Weights of a small transformer language model.
Size: 23 layers, width 256, 8 heads of 32 (4 for keys and values), MLP 640 SwiGLU, vocabulary 12812, 22.5M parameters.
Each number is 200 + 40 x the weight over its row's rms, rounded and kept within 0 to 999. Layers, rows and columns count from 0. The size before them is the row's rms in percent of the matrix's.

# layer 16 attention value, 128x256, rms 0.0725, rows 0-21, columns 0-63
114,201,217,231,170,265,223,160,236,214,201,180,225,251,148,245,148,232,225,202,215,174,211,181,112,237,188,183,206,198,209,282,202,212,167,191,164,193,95,125,174,173,198,191,206,199,190,237,224,194,153,199,109,187,190,286,185,221,195,183,200,171,181,283,186
114,178,186,193,220,242,186,186,252,221,207,202,201,196,154,174,199,164,173,180,190,188,187,129,263,269,171,165,213,239,207,287,207,275,108,241,180,228,282,260,198,200,267,213,200,171,209,257,134,203,198,177,245,144,202,204,205,224,217,220,170,186,273,190,216
102,193,92,192,230,171,135,236,260,167,275,162,209,133,188,247,190,230,145,255,154,232,216,171,240,132,247,144,178,170,190,149,193,215,252,210,281,193,204,236,215,189,154,202,150,204,205,213,285,211,214,185,168,201,148,255,215,225,213,180,180,191,179,227,252
110,157,292,216,150,160,176,179,234,174,221,238,185,288,226,148,176,151,147,277,186,167,160,198,188,149,226,263,178,198,175,220,203,213,197,231,184,230,205,192,158,181,294,194,218,235,181,115,195,164,166,191,206,196,279,177,169,213,196,191,184,211,157,195,181
115,223,221,190,201,210,287,189,277,181,187,212,245,306,107,204,205,194,249,239,219,209,196,113,230,240,206,196,212,191,172,210,217,203,222,218,248,150,242,213,171,170,187,244,188,229,217,183,205,87,171,142,231,253,224,203,288,218,199,162,245,193,176,285,187
120,207,206,156,277,256,216,202,196,203,181,261,193,276,219,154,193,148,179,129,153,230,161,203,133,182,188,204,174,235,232,170,198,138,212,214,305,193,177,170,160,194,211,257,190,212,239,219,227,314,264,246,222,247,159,155,210,145,269,175,238,221,235,245,153
109,190,264,211,121,189,225,312,223,234,231,196,185,171,193,243,186,222,240,231,155,219,213,211,230,172,173,261,181,196,118,114,193,241,204,133,89,205,179,211,198,200,190,218,204,196,253,234,246,107,168,241,268,229,251,224,220,255,190,125,216,221,149,157,202
098,155,156,218,177,185,173,212,222,152,235,117,147,151,157,151,201,191,168,199,203,155,190,202,108,103,301,150,88,168,194,208,234,159,194,188,185,267,229,220,189,214,248,225,211,230,197,183,252,195,270,253,148,170,259,217,144,114,158,217,185,196,194,213,238
108,248,207,228,131,199,154,309,210,225,213,159,173,201,168,150,195,220,200,213,200,178,227,93,168,172,240,228,202,219,211,147,230,231,205,211,185,248,302,171,160,182,143,240,199,222,256,220,181,189,241,213,222,160,192,190,233,169,160,227,194,180,161,164,243
104,242,146,87,180,203,236,156,198,223,307,190,205,200,177,204,146,171,230,162,139,295,217,162,253,268,198,164,215,267,205,159,214,251,218,201,235,194,237,207,206,204,213,230,216,172,248,165,229,248,182,147,227,213,182,140,213,249,171,184,249,161,186,190,143
110,222,170,212,192,97,162,243,240,189,173,171,183,167,184,193,205,215,213,199,175,173,147,168,176,180,175,212,227,243,178,180,185,177,220,189,163,205,323,226,182,113,228,154,194,158,184,193,166,170,120,244,179,198,106,247,258,165,143,239,191,185,228,156,169
110,153,195,251,237,178,107,216,270,209,230,239,126,203,161,181,162,238,152,147,230,174,177,205,106,162,232,242,188,227,230,154,226,210,198,235,280,278,177,121,210,182,194,148,181,153,217,222,225,243,197,215,177,240,135,191,236,107,182,304,177,179,157,264,169
114,184,147,197,216,200,226,178,169,169,229,222,213,160,249,160,225,179,224,172,227,196,185,248,186,242,188,164,117,191,214,190,220,146,257,184,159,222,155,263,249,159,231,151,194,198,199,166,203,184,209,213,274,123,207,173,121,124,196,190,181,262,231,225,195
108,235,206,173,221,241,237,204,227,183,273,194,149,264,230,212,168,148,236,188,133,261,200,196,176,223,170,203,244,232,236,133,220,215,177,135,222,136,207,168,142,172,221,291,217,261,250,191,179,213,177,146,242,238,156,152,160,239,213,176,217,111,108,192,172
099,153,223,215,236,236,219,136,241,252,181,204,155,193,235,252,262,251,161,134,167,231,168,189,215,140,182,217,207,232,206,169,218,233,180,187,218,214,240,164,177,170,288,227,185,241,200,243,231,259,99,207,198,232,201,215,227,147,206,270,250,180,131,160,143
111,204,164,225,233,178,219,171,300,212,236,186,163,225,137,159,180,151,129,141,216,187,110,223,145,193,212,238,218,230,211,156,219,236,173,189,248,210,176,138,189,177,276,177,210,216,247,194,202,213,136,177,141,175,112,226,233,189,168,170,211,123,143,199,221
100,187,217,198,257,179,186,228,283,150,180,155,124,154,184,170,215,193,181,262,126,180,208,198,146,88,274,160,161,181,245,240,240,179,266,148,205,185,200,180,240,258,168,129,226,256,196,216,242,153,188,229,236,274,117,185,217,121,216,249,167,204,204,247,252
108,226,262,175,201,162,283,169,178,274,199,241,160,154,216,221,238,237,194,208,184,250,149,249,209,185,228,250,212,284,251,307,232,211,252,243,179,219,187,124,163,220,194,170,209,244,169,186,216,170,228,219,250,246,172,161,219,274,194,237,242,188,259,244,157
110,189,206,251,184,205,208,148,155,137,154,235,167,172,155,165,217,161,162,172,147,179,195,238,194,169,260,116,184,244,190,185,209,204,163,198,184,183,199,271,172,259,282,165,248,175,138,224,249,268,279,246,214,210,283,199,200,154,216,248,191,219,225,200,254
107,191,208,186,271,237,152,187,247,146,179,124,226,243,198,140,174,191,173,171,196,183,240,185,125,185,212,187,138,190,209,159,234,201,146,131,203,182,210,214,252,215,234,193,182,198,223,265,157,237,167,195,125,140,185,270,184,242,184,218,147,193,208,243,241
110,252,195,225,142,250,254,214,156,195,202,201,233,272,167,175,224,175,226,105,236,206,155,155,177,231,148,172,148,245,132,188,232,191,201,157,187,225,296,154,199,151,228,222,211,190,210,173,202,232,167,182,172,162,217,150,133,151,165,197,205,112,75,174,191
102,281,203,179,178,194,174,203,201,145,267,204,179,248,193,175,197,130,280,191,168,203,200,252,213,247,244,150,169,229,166,194,208,132,200,225,189,135,219,261,192,179,201,192,199,179,204,182,186,207,290,186,200,128,224,198,214,236,221,187,179,192,221,161,207